{"head_dim": 128, "intermediate_size": 2048, "positions": "rope", "rope_fraction": 1.0, "qk_norm": true, "attn_scale": 0.0884, "extras": ["capped logits"], "init_std_up": 0.0191, "beta1": 0.9, "lr_head": 0.00513, "warmup_steps": 0, "decay_shape": "linear"}
Each number is 500 + 40 x the weight over its row's rms, rounded and kept within 0 to 999. Layers, rows and columns count from 0. Numbers have three digits each. The size before them is the row's rms in percent of the matrix's.

# layer 5 MLP down (transposed), 2048x768, rms 0.0721, rows 1098-1191, columns 720-767
095:491563518465551526515537563441439539478448489527493557557484489518536478520550486504453515454497529507492508526524486518486437550429516490473463
099:503486479494516479463582489535500499479520522501506530480411468422525509450472454499491556571504457425443498487446543495545556481435423454478430
099:464489451552486436557468513534469451570456509495503447444489470497523462455498457435520514521507493523497533596534412529489524530429552566530443
095:464502466484520561497484577517449549468498434541495533610458481553456504477513449538421510486455558480582411527513491538434468491524521513510504
089:558560577528488507578506494491552501540509509528536512532489465552503520504384471495549519544496480523552558551551482509541521502566559514497512
100:544489524499438531500503533492478508517476503477555512516516550449493441525493517525518505522464524481489524508512588522469592443515529465539504
104:531466495502509511495526516492468533407456541453463581504492517563432559540483458524477450570460458473552568518550534494514538484504473459553517
098:506466485529480492490629516445486408562530514477548500473568507535453486506478539499489455536501499425486539448510487512420483471428499549504573
098:483436488495531421496515518419485505544551479541466503457527466432457472528565470464463561483561540468452487519499509497477477481510585464503503
098:472512541476436597528444492520507568572486552503464459572429535561498528493443447536495484579535460489509515454493526548502553548504531489512484
100:487445522548445540479440483479485486518531527501510484512449418462505482462460523471379471533545552470493450508523524509562507468450459428567432
098:414564513482583479542531454464480507506412533445450531449494446514526526504491528559437474499580532556539496496482485467498391515538484563543500
097:441526511477496501559522494489513555492506475470491529507508477568481462535498519474382454453497439488491467518523517460522531526493483563446453
105:483475521523454551511461522440495498508508462504486468489501518473503577474480476573471471403515491468504500510523473523464534566496435469534536
103:510577477509476529543471539532526508529526424551418563495508488553477526520503471537571576471448567492495452539515419499541496472496502504512530
097:465508499494527453632537491456444528446508540495520526484511526482437457531461544500500495559493517473481492509492499530524481467511579433521465
105:529527537407481563493498427470516475503486496457505459442579481482502424551533515502455511501562509483554471523504525561439532473490520528495483
101:574470514499446496532463543557451532508475452498512488508498499429497529549504540517586481531616504563504547552472523478519486421529515526512533
103:504531476515521539491482485466524543488522538385506499422539478529479514445480511524540521541435448506568511506544480510545506471394500522510522
104:475516524512519521511530516477447531478534472610495475538512505566422527474473430537463515471480420554493493503505464519506507436471511448486522
099:492537452475558414521508416456449434543508428520519547481487492473520488523528511580450403511556464495495476469465456470528482624606420470427505
099:525517539518501546542543486510552544449506522516427486480476438594470550467519471471495479460463492501500423506533480515512467521459487502495506
096:525514397486527614486502487567508577490471524505501505530526414577555491536515505393524447494424480448476528475479512526506437555497540443460551
099:521511498505509428511490471579517534514518489567456455511467549524466492484511494462440446474543514467513483488421572541419419572433584456406490
108:493466444488502526537502577528526446591501514503487447459546583429519557535477504524496466478480507519463468483507446550469564444481460556529451
103:485518519461516443489457452521529459514481519525514456550481473494493498506568440503561512488517449519492553551561549519561554460459515521508530
096:478489538575565489482440451432451560484570469470526538481516509490557491482490519423482502498490422499535491511490546464480496548500549473505450
106:514472464514533522476492426529437508466538525529549476478390488457480491482471480538521522489565544526540508477512527523502426456524570512455481
094:493523435495541546509503545512549530493638473553501492509527486462501477520497482465414463470450508421470459457448431528421604469497473494485516
107:490467474477508578515497476534503524493512364435546519436473576482463454500475437498535503579519471512517558496496511521565461501460453520422481
099:522540468525478450522531480562447493493492533541596499568456440507545509545527468501512507561478516437413503515575461463462420489490501462514515
088:537492502495476518517509490594492482528503475571576575494574496501551446517502532518542533567490522519525487440542470570448517513559493582525520
100:507426538527459471550522502525506465540511512525483471459486525513562522550448482517537508537457458495472419529462510523425519572524519490506487
100:517493467457512502387554514440512445497536537502530483451534480514503494519432520465465486502568566553566475479482594448571587525446485579459530
101:460469382496416517482489456476486516418480482607532490495474502509429535434481504567492591469483481450524424471501478506458455497433443420486511
101:553485520530498484525453549494461473551569533578473437465473459567505476606567451503506513511501506492506525576581537465487555523470546501511488
099:511475492473466580543428483508488407547490494474582534464457439498465467474491515474484481478481533517555477513488519506431468493485475502491447
100:477524527460499504492541539555482418552464505443477466539577472529475503521470553447534516472434475533529493589464488566475464497443497445515406
105:481602508547510509502516546529530529459517579489487497545564535554515551469545457507572458527473504499466447558437558513419461480478495492440503
102:451513527465511505500532489483508505517482509504548485445440476475522497501585507461567498571499446510504496553571533503562470540491553466521444
098:499464393481569514598513514451461517485441493473494500450471491500462491565529455514546418498486516506495444551526419513478563474480537438510518
103:485508415423539518507513483458554486458491456503518555460531413499456532424499515508499522407460540470471490588450472495574538445485446427465480
096:552562512569495523495503455584494518452463537439553522508413451531508493445486447531515440562490499508494533560535520483451486501510542467516493
103:444562536492549417442490496502504471504447473514499456416499520518527500425516452536533473457518491512489497468464497539480553434562545443465532
106:550555429497458484398481487482489477466525477452484429436572534525534498494528437529466475440494524470523493484510527485513472502401556542456523
100:483515439510531449574467502471527526517530481574445552601414433529442532422519487485529411422498430519466461508469426556492504484527558551540461
097:537563547459465507532480476535537515509518494467508598436516460470481468499538494514524454548571497518468480574566512459418498529472561471491518
096:529512518457581480468491445589502480471454488501539512490544437513530509439500529493562500476546501511503502516464530507431439456459475481543475
100:463557501504565589509448537544571557460449504518489589436487504471494558478535497531477525467480479446476482499435491442535448539468524564480509
093:477451481481538532556446506513585510482506469465581426524428528484593532498457507513524528536539503466525570563508486476522565445555418502482513
097:449408504463537522533510420470521522439469487505558490574485448563528547479511554393461548534472520513564486509479608452540435483498474449409513
096:505429525591514461514502481442496477432512509534450502450457439528506502465486492504509556508517560455544427475483481470510552480518493481480470
104:593517533498507507500434477503493606435516570478535543530515527534487481452531504550444521542564476519528523506495542513477559567530516543570547
098:474461480479516472492440463505441483486476501518419490533540411562483503486464487505527567547431474500517457528464456509536405504536514499492451
100:506505499551484467481510550496520453456512484570526355505465537486499500557439490507543525439443504539503486526506525493621503543490376460450530
101:452513487497525502415538577471507523511459549529479530471489487482523503502548519546431562453466481471533536529517515445493537539556487497541530
105:466526576512510536496517511490458508460474522440512479540533464486455453533485485519474468598443456478524574432490457521503527519432489517564462
098:538546533507481511551534437468504457545514477502535560452471443449448563482463469521471461582612560552545494500515505546522510459452422501503488
099:460523453552556483490515518546521402458517490496524515582540528517489486530522472462553527522464579464541536494559478513467512476496493478475443
096:572509585475571477445529446521432545491518562378502482515511485519552448497478536588638460520483556484487492411550530510584495461515523491539477
095:482548457472469443504471541454476475520503502457490620543460503482462476486465399447508463542493505574518496465535485460536551512519502570531520
097:462442469499469581611479539521545458462490549479519491480474591556485443475476497467561527529429528413508539525457509524493549485521508499465582
094:586560468543458478485510458436588461449499466465524516464522502525542466488510507486453508534374447509403459532515497470444496513512408467520525
099:561592524498526444466436466448483528468490575543476522480486517458481472488566490456499495565520415616550544497469530474461550535387455501385509
105:535472514530518457478483458415530491551463457489458478490556465495484503418469550507475455486500499454530513481517559526404527480447481461509457
101:483491527532534464390527569521414593448551431466483536502504478520549502514585500466468457540528491423423469536472455544495434439530541503528571
099:515487523449528503528525496496443487521533535528480561470509501521497529458492551596485513486472501531562419512574492500516479481542471503522516
096:400495551534479519474513517543520496537465443451533507492527483454493460533496495455515517532558584582503616492476549503509476574563578555462443
097:457554451462470511508454464467506480427496516518512496501518525483495504473461513516419578446466465501504534458460530491455465518489430497524548
097:481477476505461474482433459512522595418546565439509471464469521529503536450461560576469558451447475416520481459579431486496468492522501528443537
102:512452483539488451502550482468501508426489514514560515472476513495562521515481493534493462512513506529620528534400542553496376505470537468483546
096:460528539542467464484502457502435448413497440504457520524489508514515506502441492478541485594516506557492543523566570495441414457470536487514476
101:546472470520454563482477544559391519446482436510503479530492560523501521504484421517462550490494531508491448526488533465593477474471624525543490
092:542465498540505465487495544489542515519450500550604464447507476459434469465505593560500520511445608573475502476463467522489487535445440499440539
099:548432462490492517497495544504571560530502523547502500465401466528468492501544475509523415464532521507454522506423490492516506509471522521420513
092:550453550489560465510489554497510454471475515535560474480438451504539516484553464527517503473524499509493492462466534520489522506469517498464531
103:477475459515451512549499461533587506559526537485461509488461514515453550507511504519536521504478549446548528478554528530440474488471492489485511
104:483497520518546523546523435486477512516538500464467481495539535582497559501504481402506476486510505521520457536500515570533435498548536539507424
094:520523444483462548509537563516523487495475484541495499496515542456476474481462467468504524542495429494480484481423511543486532507439507442488564
108:541497558408484508532504500455490533514466578477551496548507483512542547480570475488510469495511493519475486479543546556526505465504503508492490
101:527509505526514574508529480499487539443476609559485494485470487493579471441501578484493466489528483492464516508420500464511494522421500470461466
100:534466497559591576536493550513567465528511456557475494443475513546480492458448441426459496552434469387584596570563512521496455542499535501461449
101:458435499480550453489473497450476531453489555443558445472520472513519548490564513494482530538477554471511481503460493545418432519484471465479475
097:512484454556467460459496469541527469524493496460432473493435518525488511452508432481506473529535534501490474500498445508498466477506449436449554
107:438537507576472444472483472579452500446463468524544501436423497420541522498537556479535460530430487402469520525507462514475452485493497487460471
100:430459430529528470525587431582461539480521576505514469492515466626478430572539532541489440484500481516493535563483511494515508523444483496531469
099:534489485519474413462504544477448481496445501505496439445559569515554479441509531540406483488504432504595501520559506471459470469486471544563518
101:476482499510494483529494407485539560563455492464488483425578535547567522514532476535544470387501531512421512524477557573518511472462550491514493
108:482513426525510526427568495457531533484515541497499471502473512468481590507550497486555537583514477525438464457494429483490510453498582468511529
102:423515476484539549501541591535463413483579481511529528475525416501492434488501453527485571538495592479464493474458560533510487488506529513432471
107:492468489513526573509579507479446502508557568456386555444445596593543478519539462496469425531540456568583455497466455477534465483485473485490484
099:524528460486432495521544573481556523558539454489506464487457459487508571478449489498487450460478497517545476493511579560408523477535504488474516
106:500535498495525449493492498516425433462565454520476471569544527492511552454565498517494521545469486593508494455546486527487497504464469453517503
104:491498544476536551476536455441506479486450491518523485505465455436517552501540466525459495469540517523455520474492506535484545486515488523469489
# layer 5 MLP gate, 2048x768, rms 0.0581, rows 1099-1192, columns 720-767
105:495492495434461529494540530455483571500494496465523483475525520426504473473570500503493511451482506501501550431500531445455558525547568478461484
099:471525413551535467552520487531516429533511546518534425567468534563503518552497514531585537453593545512467532511472507501474473519475499495446519
095:572511434462510488461563547543444490475482524560563494468475500517477541518514588563488457515493495522500495486462475536527480502438458485415518
094:504521490407490523545563476506467536534518546527510567584456582563523559512461472546455516407458512448467488455492488519490449515482457487530503
101:448448477521528537453481554542512457499534554479481513493471515495493475520511501561534450483375458459484543464535523511505518490457464522489533
103:474514513487504501498534461494492520541487511465454478562543551512483454528459546502524509589461483431497475471520527481476440510479567430479478
101:489489502479506530492490449538468525530535479451467513500512499440527503454501369468469529501451489434537484549546491539506554477519476513442520
095:499466494542482552501475517471541522545489453519538486444464404461471455518451505474462485504501492512489448479524510503544405516550507538515429
096:512524463506455511432505478485471460483487561572442446475515451536497504572517424495536436545529500510492509531477408533575471508470483527494523
103:512558474501459475483555511474533405469538535544460503489494492441559468489497460518459472501471548455532497509523527493485417517460511520531454
100:533469547525511465521426485501519515459501461493442496550485556401495461493463506513411476538522488495560531568457516440480423558519545401471516
098:511470470557527472553477441557553504548575549540483456508482459453513514528543512418461474485566528529484424493568465477491487501515506507530496
106:454465503567506506469514517507506488485471420493489436485439475521592599484517526559482509477472556490495496468522502611474543535582499535455408
103:504571475452506573469485539559441475517467496509437513541509556462568567498368447475525476489547603494536557436539501442472498462523479497509475
099:512434531495418522541536476451455422498488532589526459513521488524480497470501494540393504465518460496478489477536456488490576562454482517516469
102:548445481507560444450503589477485529491467520489517541577496543425522531549514535476546507416483453497493489482490519429499435464515512529574437
104:522473470433529474436510541503459486481584507504518527545496503454462432523435588500481509565400556530571510467419526543548456475520464521498485
107:483452426508509520471484432423516523537477541459522483523494488520527538516569447471492474462498533591502519517531506505491535497490456418552523
101:538498541451457591396543550438520506535527533480583595481424513480495471469495439442466432503429516461452470502506521495499424577504494537448508
101:507501534541508584496538426571552525547541433569534479443463487489449519516556417471473461521436520377539393441496409545555518544514495533534565
094:514479443515519468478483514590487465499424496523488440431403509485481493435502432500460513498527498441456538517554502497434435464551476481534491
092:451456525522555486538516473506534553484499495485499441510483480493517470616501477480547490501429515408469494515545453566501437492448530452510502
106:569434588487526466538497572494515491512491547497529466457533550485403413521481523550460497536443491497504533559459572495496504471469615433485535
107:467465496554488504539565547539446471509532505509473514610527489458445506544506551561498489533509517511501532531446526530478517476450519499488521
104:518504542451497484501565446460563461563516542509481462457476494510511425506487490485502493487433493400605535534520443498524543514483444516579532
096:483487482526589488520483531522388487497510497486520515497464541549493490442477474440448484547533505525488494457589518471469532511464467485467502
106:523539469460499504518535460437488484544498517540461535477457473528416567572480490521479504561506456441497501595548514488557505492571526524602514
098:498549522487480507465472510459476490558510560481434573539445533567506545517514533514536494531533494454398483478516482499564547514564548389517447
110:419500579455442513488550454477532524459520558493444535495468483519501458547444460515444508524497483460489488458459510466514449516500507579411521
106:516560524539449538548442511471606536482447576538554501430503448495486522506474501497515514503431516512383476506446542483507515538503538487523475
097:520441540483540556522502542478526542522465537509490472473510518489404533524606519464504433533503585471572543544478457523497433449576499480530470
103:537474571397532470358545486518489503474519489500539528464483505522472601461541513491399589450534464502520587450487489575453514494552498513385501
099:514506498475565527500497429493553456544547535536501529455549545518493456509477486509454532533476451487456501490521532554527478497457573491566545
105:539508501573537475511508450492440469529498535507538434541451455563479458495484552455496507513470494453494534577444547545482463406483508499546533
104:497479592503481466480545524483584451541469518521479576475467495496494502480543481542530557437480533473473484488537457427509518517586474524505419
097:420501528499558475481539561466478463480516490561460480465496484487437526439507443463552439587485495517527493504521555490499523426545475527493492
099:486478417465513546518476484532484429575495486433504593522524518568497461517620489532567547556516467485472523497532527463463553501556445480488489
103:494455527453532493454484489475576518537550531470554509487487511501473495513488553488470550519493462524492460479539503435491490510518472522530500
105:526453525493477518430502544573486473498483461518527465489443544540601579454543473414488480534583450459490572524474482489476486502564533514523515
102:479533531514516544462535499531491523528421568487495497516526441478590523541457506521584464477458568475539496537478496560566485513514548518501508
102:447492490496448526525557429532551484536442456464464539483461491529494481503468532455525452532475527536500557488481525426509484507543483490491549
098:425479508448542476587523518505495459531472476519521554545513433471476507552482552506525517502504565494476452503554520543530509528575483496448470
103:503481522583580465538487452543508547510496469456427478533518467493480535511478534567542520475500578413566493517481428494463516563493570539546511
107:536499517494472448463524540481474566496459505510460541499478533456543441485499487456492470478517583505468491512505553555598510563472539524508393
099:524501541541525574522551499479400499533547547514450454504443502452454423501498412489512536540449511511421471453532480513495540508480458508491395
096:496526443502499444440559505526596565458580509522559403527506501455504496431517543472385494487536565418491528541599472490525485476580552459503528
099:455480572543533555571529455476510496495481502519507488491542511466456510496522483486454477489488486503490486438468482478557390606522453447570484
100:461527572525486483552525469548445525485505499475546540478467503565448496553465434502527478508525502568492469543576475491521601465493542455553486
094:409495529460467547480412511497461494447537568426575519540438486489474481494451504542494515481428421488511510490540491449412523555494525502555424
101:570487499482571517471502443485501466428519493524509485493429555516533498559504491459533499551527524440498425522500551531535589454512481472537475
095:558444454513548481510533421535462439406478571478456580472513507537495514552505500421474545535506447512551436529448538484571502437474465409507523
104:490517433537548481501480464550461480519491512471496488500512433485521510473502502506461535557456544483453435459496574483518550453506531475527470
096:486443591578558479460447472515453472429458545460496486503513445540492448437407544511518558520522559483525459485457529477489507503515443426535511
099:535540504444446485493451471569462491558520496420479530465405432446516448476549442438453504491505458450529453443535476483508531487533482427526524
100:548590489480524509480451491486482556542433485458419550524520524557497549582513449521522530451569517527477450497464486553483550530482548469523481
106:549514543496485477559543462523594464439527497609503548461482480535536562468517527469564453470458489451493485520507536474488533434515529515496442
100:384445551479536524461517481551592530546448514555547588523489502441476490474432468472483535515481491564512535462534539479514445464569457455474535
101:513496471519514558453505555524470512505464491446488472489435531497532500502482551481445551479492497525482516405450518598517537507533590547568504
104:555502507434530496514536494455429456575536555527469403494509546474507533505543519490453544520506580485488544526531556537534439473527459498542506
099:499494429512442482525504416525488461495512492515573456550570538513470493513467502503521582523441461496502468568484484495503532545528465565520488
101:622538445404559483464502492430560446523520501533530490503520466488542457529564530543514504520485526457460492544519486503505484559502490520429559
097:567497445525532536497528444538476524528533536495516485501483466486534465467495478409548513446501578523512542456476547433462560473522469463500555
103:470510505580489405534520539465524467517517567485496493507436409585507478506500492495481416626562522571485532474479507554468547480466511533499477
104:516538446528470563515482608457537533592488483517548494492509516485427430518519502471524452441424565422527478485501503436555576507441519454469494
104:576479467519462564547496431458540532474493462527533471523529503486479523577556558533466527515522486474523443496481525542563465569490499511516441
100:491521532582490570368478480462506459510535501552431541510490506524467473491408536505474502425504453535506528518497509446447495522480519542557454
096:513498510496506496493467530500502420543501482513477506511546452520508460513442528543494509530509509475560587465607566551496474451508507539538491
098:471504501486583468522481514474469434557500477481576500480456474461506511532561496464558453513509512522523445497492480543419556508474528477525513
098:580526479489476503529469498486521537569483506521514527516470539433468504556480485497463574534509474516511566550488496523553537526600460512553533
100:497474542486512525546532464508473476499558451560525509508501495419524501570485529502551482551511481467507477455509440472563453501567417415594467
093:525450463501481490515467477504527441510472518389460474482507410462516552500520554600481500515485519541533491532553523450471515517529470435558436
100:525488460408556516458514551587494559432518415463535460479576497526536492457509441482502561516555484530455543536505486498533477584449510513473507
092:425517367532524480551512493514531489509488500540517492506476488545546419494503563415509482445499501508493540535518510479447411533440492472494500
096:476560428489501507500475519480568483533494555452536496506440457488583571445499460503465529520418434510495524593513477509429491492492516557480496
094:483480503532546505480470515586525470476464532517486446510512406625510463475546445530443489478522615452484484513570490567430536444494494480468489
103:494543522438525469552530478500548402519463483557497509405520501469555527492485502486462519527513602485617495569501490443554421488463510501477497
097:449456488534509567556474470496558511545512482533535468473537476529489492505557606571470435499483517529584539462499486469498552502535496488562476
097:486526472537477544467503534539514445510512440513440518481587472540478486488475484465466515530494481460518530468491518493568574569484491462541535
101:539571441482530532520527521592478540533555550526468541484545535453521445457472506515486464567488543434437457470473450509488469408575419467485410
097:468481490530463526486544448486502562446525518552393505453508473478551511428430504504538459497414523510532439520520496463468518535517437559548517
100:465503507482560566510489510548450480524544514402483477457548508470550585550510451452510602533510531479477536465521450496551431420491538516437491
102:405498570517538501493497550515493543494514522539464477510483537483515514489477485554504522448481405465524507552533502484482485510508462470515503
100:488482496551482567521530469472521523459535463446556464530531483540556589467551527556525478459479564454536515468475583512498519512481511490501505
104:443489517494482582531496526587477490502477459475513507568466514522519489501518478437430440528449557539411474493590454487496502539568444489479521
098:521448527527508509513515468467449530430494501473521510571505448563429468441479452485444411462491543461492564596497447473602484522431513456423514
102:522497499498482494502533502482435432525499565536489479527501532487447488551458491451568536472510493458514498451553442483471412404461506428459526
101:511499510523556462585577451506481485571434525473545410427538482508529479413544473527493479467520522500478527526475507484537500495528536498570533
102:474484470552525475483528472531482439523482417515500473598473413469470480499451485526481506469439520543480513546529515554469486429527489531526560
101:568491517527511465438456530562499532529509513510435465456455524525505466560531492548451487424477563483489461486545479476464475463558490467551545
104:587511552531488498460462547502551500538481496470524500602519455496404558459561471521492469470473484561453458460485573508495416539485404538498489
100:455438401512592541478581375506565440520594527514435457516521449459549531412480519497459501450549507521488500416564477485445442515521545458519509
101:430514505481468649560487543510530463563534535487472523499445480496492471501456451478549490488495484483529471514513498564542548462488482524517498
103:513556400515493457563539500557469522516519540485490472497450451556520465482520473434601449520460472464405499476514479536459538486495520457494517
102:526472500519493508503523485496421523501497458545466485454419508582529478460527555466511502484489487530461428529502470526515511498522515542507499
# layer 5 MLP up, 2048x768, rms 0.0619, rows 1099-1192, columns 720-767
101:472526481496544501468483487439471498544491494494503516494501495504534446411573444558523518440459536493462507551475446513483514541481452421491485
102:509481557455542547478469438628518525516517457536442504506442551466446506479496610468452470504506517593467452487511537511486487523534487487547473
095:446453503541503513447496453484455516506449496507452425547465470481464487372455497492544507477533463489439530473472543536538507454440537469514531
100:538460553474491432529488490565489534446503459500467562504436547492481507442497508568468462484594473441506430490522549479518487508485500506480518
100:492497556458475546557504462548464512477492506492491543542516453424536522473431532476442436450502496429500551519398446484484475485542490469471522
100:479395504503534488480487538450461548519486509430529487539495476584418524517587555490496520512527497533574552457538535522527481519541500487473473
102:543560507543502493518542474479474458431505513461497530588557575499459544496545521543485432512511447563523450540453397557492512500493446502469483
097:453462502518450488460454553486530517501471485487526495440530597432451450452514472543510513567488530509353480434504462460552477506518539489458575
099:504572495482467460472545489481445488437454612529466539444486474507518485647529488517527499524467440542555515452573438504528531553416469507508532
099:492498500435480534523543483533480496483498462516470545453510524521511530467437492482482445481555478491488486508553527403544577526427487553462455
097:506487517597456500486461455502545494484495575529548518416437530491536459472533536506416503485469556581540510433494486513501448494561493484440502
097:500496546493516512496570500452468466482560468491471513497495569494465589485553520407510481533518413476535447446533499509496556459547466528461432
102:529448445494527478535513527459528550450423446540552570493561490557539597443457436480402460400522532413479483564452558501482554523424480454507453
103:495499461486513492515550587538540514522442492488479553490485503492445499476499414469504493567543580484467507538470527476539498428484522426504469
097:549518498494443472523537521535430564388507475462550504492482539493481437410460521502574518544415435425551518490504529467518442579486446509550473
100:433530470423537528502514452502450455486473496447435438453523539446463497472481448499458523544531533548495472458516456495448535442446502448477499
105:511454501525535476503445454451548553570469470495578565545543512500547512429502495479477467542382434516437479496495517466588532477526471403555495
106:505432492538595463594524532471478512529481477494508443479559480525430528496515553472479550470416471504499536492484486470480449602481492523464530
097:451535414438486431443439530479593554472475546464492553561556524563581510518453562397585521487423490521541465458502488515453506526495497502425441
100:535527524564450474556463493441482478443544571457488471447474448515505538481484469557495527585514400451470500514505555568472478481524474440545532
101:525539540479460538602583455476525476473518526531515533497561501508426504476479562495461549450447464550506501430397523497505498498422536472416513
093:462435440461476522447544466483467478505476527462427566585427480548479485434449522485508508506553524600498491489472506484470519508478548481473530
104:531459434491560454487567486574551570523466460423412527590508505552439510571524488442482520501526507473562502495505534454512483526521542478484466
107:572462492477451567493556474469502465540590549460459463447520490419535482510448512470491511465521437536521518496593411503472558525502525577559458
105:516434516503481508445583498473522527600461497433481458490469510549511417461513449509522453550457501491550505539513492548553533526442534534527562
095:491445569513489569477449535517451479533500525538400474541529504491501485479549467475525485511477505541487459488501519488462522507514519528559524
099:505464478531505483441519427549442503518485498484453533493474459503497513413408536566507485467498523501488502563513483528497475428522455514603504
095:454501506435474517434456477446504469501449505512538561398540466481485447560530435478530467498459447586579514511541474508507502494545533454448447
112:525466453520486506471514553499494507510509535451543497564466542495442497479478446525489428417454544517515552504475524457529454561439503457451496
110:559487535513448567480452508465530455499493547509473537477527495476582450454518516504524492518478490523415470543512517538468507473495532466538510
098:474450470494442506503428515538484536539499583482489441503534526474484506568559454514492524504489464552489428495498541580494495470492452428530543
106:479468499517466495546531561467539443454501592508445514568511440532468504542509450457466461545473545544498522500486510487482531518597489524554491
097:515446527507455543570526502444464536515549602477514531534604503518475481469506506433546552533510460543507410557504623465536582543552497515486501
105:485522486502492550504485500458518515522541490550525528442524513437531492494453532484487522493542516479493484464567461472461460470512463474455523
102:572490523562554524486440583512526451540563505500538537511485506522534431569519504430517490471513458499503542457510470531441520460487478513438507
098:503507563508468466529526494472471513530547477494502560505497469508476540507527528521482507487537503497492465449587514529544486492419511522462534
099:520515458446557451480574547538494481510465505531418512529533402445482532470545519496443477469542487524451547488513495539486480541457491517504430
101:518490501512497490484433509571580552532495486532428448481537517494506450543496464488565464532501526553454547512498483443507515500436475462500495
106:521456482519482490569510544486476534495498503520482494413477490510541473507463478540493473540552429492506475475513517500548425471524467482483502
095:486539431574522505563550483469470480570528455486475472516520455561490496476521492512555539482459515576470519523537485534483452492544498523538465
099:551387576447516506492600507427452497519564495487459582515477388487484517429463451491435438521510513500495459544530552472547548524460476519506432
097:505477477522563496515585448443524571442499508575389498472442534485488489334413481595454513466488485557553478431464540473494480461515557529583544
103:459559515505444542500516531540509509509493527600495539455551496505498440569560426577528464486477535533552450548512473456563489472461471510447579
108:520584539433536517467493507481498463451534497439412485503404479511491447533476448487531425548527438403464462475534582474534501538506498558545455
095:508472548455452490489498484556510494500548523465442489549511518528568571477466479497488540393509571498485423479491471495518451420535514451510493
097:505547497534515423478498519546428431404509463522490528540517520529515567445443558484418494504534466539535469548548518529496516494484557515450608
099:473520574540543499491463531498457470576497471461482559452545483582549490474518478437496465546477493493474422545485499474554513476543538468538427
099:417462453551523500435521437458452509469469453580574526521483554468530520517456524498546464450522510499455456453589578528537453506466519450454484
098:504441483492516433486500494538482550468483483505524574450523531569484411504482505464519542568479504502482441488512546499480561500518588510523487
098:481488518524420521493527490557580487515469531447425511477534470465510486514467526530553482485545586475521454476534485450554552446421528522551451
095:512485475529390502454531453478489472483453527539516485502477459489505520587590477464485477523521495500535514507530477466479526525544466473470506
101:474509473564490493489506447534514604497481532578520518462487492474493531545504514521542461501409448582485452496553523524517499543492560495497486
097:489482515469542506461495471554509467469447470557521456543543504452491399431547517477448473504469394518468544504575557509417498489491495560540517
098:482539513572497481532508511391506487467422448524506469561555546507421494498481508513511578436536503506527488536515560530533544546548443532476476
096:513519508458465477365494532455511480424532549446583478488497489460460512456484516446458495465502506540540501457508491534458489504519505544443501
104:588507495433459549485460502520540476455504490473523370490443529466464531492511525434546523486510580498532496476517504490541599514573526515442513
098:510440473474482537537501523461523482509451468501510573476462481531473500529526541456447432492458517569478565536496501492515540554543525438494473
101:520458479531491513426510601519474545540442517522550487521509497473447566452502461487593547499508474362467513465540545439569491465530483520550549
101:555546490478509444464465490436449516518516471540478456529487509525581414534603502531517486512509499475521494564482475539512536496444575508397595
100:506506488473473502504472494481465457493436520516470551519577498503519534495434480486505533512504515438487519531526494512481564481468491501532503
101:496510582570520502610522515463491495473495522515453500524508526496459613541518460528450487458547491455430473483442440592483485456515463452544526
095:475482455590550571496450525410507467542399534470518405470523445494510393507573479511470488522391485519461541541558490485507529567549537534476440
105:459564446499543469470492510511519499507465491521600523458458488466495460518552553473511546501452507554466572519448567465535485477515477497415531
102:474516508559490480505435504478514552490561533488481475546507532503492505477449506459490473548547528530595503466474584496451468526499434480511485
104:501428474525462470489551474468524539506510545484549461484474522515519473506542548551442547571510519534497539432492434525459453505422590500565528
102:521530503485547452538544534539507441486530555605495502566529467448541488453449509527461422573496436560477575452481536502473534488472511449497539
093:493465516545531527479468479492549479551497487461495440479518506426506461546458509487501458517503465532472551389495466464479433473527492542481500
096:498527508501490523573497421527494544500533473543508523459538490503460487453488543513442488485446463496499497471468514436421589562458491508457496
096:472524493489563508518578529523573499487500518511502455488481454492507579467493453503513552495441546554541495540474503474484504465457500573481522
105:511436552521466493515537500485505594464469496462489516427450495455450558447490550501377530449545490571524467614489558510473399482511502421513522
097:520478531528499460574479494523466524528463481473489473543500551448469530507533477455486529442451445507495524501413463459510549420480439436476437
099:499496496449524496452476478589510533428493515580482504406514488502460532539443478544518480533460527420456459523498478510503501487534456552483516
092:552562536488512493463533538513496493499503542543466568566489516506488528541505431550449572550527500490485552468540495522524436542509486544558462
097:512501480485480532509415511450493449542513516493548506524537503471516493514570518473518540490520474519448459561501482519500526506532433474450493
097:508486466492483475551505509461492610443496454501522498446532487560548524521458559528480514495499487479552374490505467513498455535516440528568459
100:525549494471519530478538526500536538440505519483499441476490467490490509452506532458487592511468545500508464534450520472448437459477485488428505
094:412500569538500559526581467515566541531521524468504503507447435511510453428548485573496512428583558468556472486461425533466492440481492592518473
094:443564419471490442513529548539485467540526521471501482476522579476477514527502530529495519487451498530559488545509506485499525445460442462428512
102:494428567495519539556506493481506501486519474462618452500522473555471455464524510458515508440437422502504544514498514507527539518474519512506545
099:587457465471504516536518448479455561477544594524448534559508512445540526476512458476452487516511540536531502586505469441526473460446440585546544
100:527487524478476493568597553510482537513528549472403527467488458469464523497552445495440523517479525512542480569504543500502512432526440539470413
102:462532452530479508508500508456542469500442539466486486463506492481523516506545489467469431454561458463543477547525512533555508516502528503423487
098:544468512495461535491480510449528512460522490501498525472449466539479485536504501425379514516474516477554575492458477559527423438490470534527516
101:570546517499568489476523475501471535499506487460432524527439509389544453491518502550497496546417497500487499448459590542424487423465509450509458
096:455426518461495518482546515508517567520513458466519458560485504506482434506488520484520534549465469509470500465470472501518439474558503491505544
101:538486521456449532463548531496481518442500500415478534451550480518382526446501495514536508472470433484493446516536547520542517476521521504431522
097:428523515493495470474548454486543513483537593511501533476563529526552504552553456510567562522547471456501535446567554403536542501492470372506532
101:446498564534510510486577555521559492490488566505475453517509441531492494512534505570552472545494508437513472450488612467523547479466482451486532
106:461461463541459526531597471542580529506513514535568493547494452463514480504542502499504541535473445454476553460482473401459451522515500525507531
099:513472452523479543498488436522486492540484487477474523514474473561549448472457381523471456508533531515538444429500534487501498532556523512530588
099:599491539552560486532497484459516510586504451518419506504488434518419534608465512474492471506483497593520516565456514491542563469526522397538406
100:496515471517542539519538411455516489453463453447583603541568455482430513519519460552507498503469524498502504528456451544485487476483487527442456
103:542524550487481503475527460460554496535465462465502453488464465438523544551490527524502451641492496453439494485524503477476500514550532526493448
104:509551564497463547435485548546528486519549545504501511539502484536529456432518539483488428425473509491411497461507456473432544447506452516512467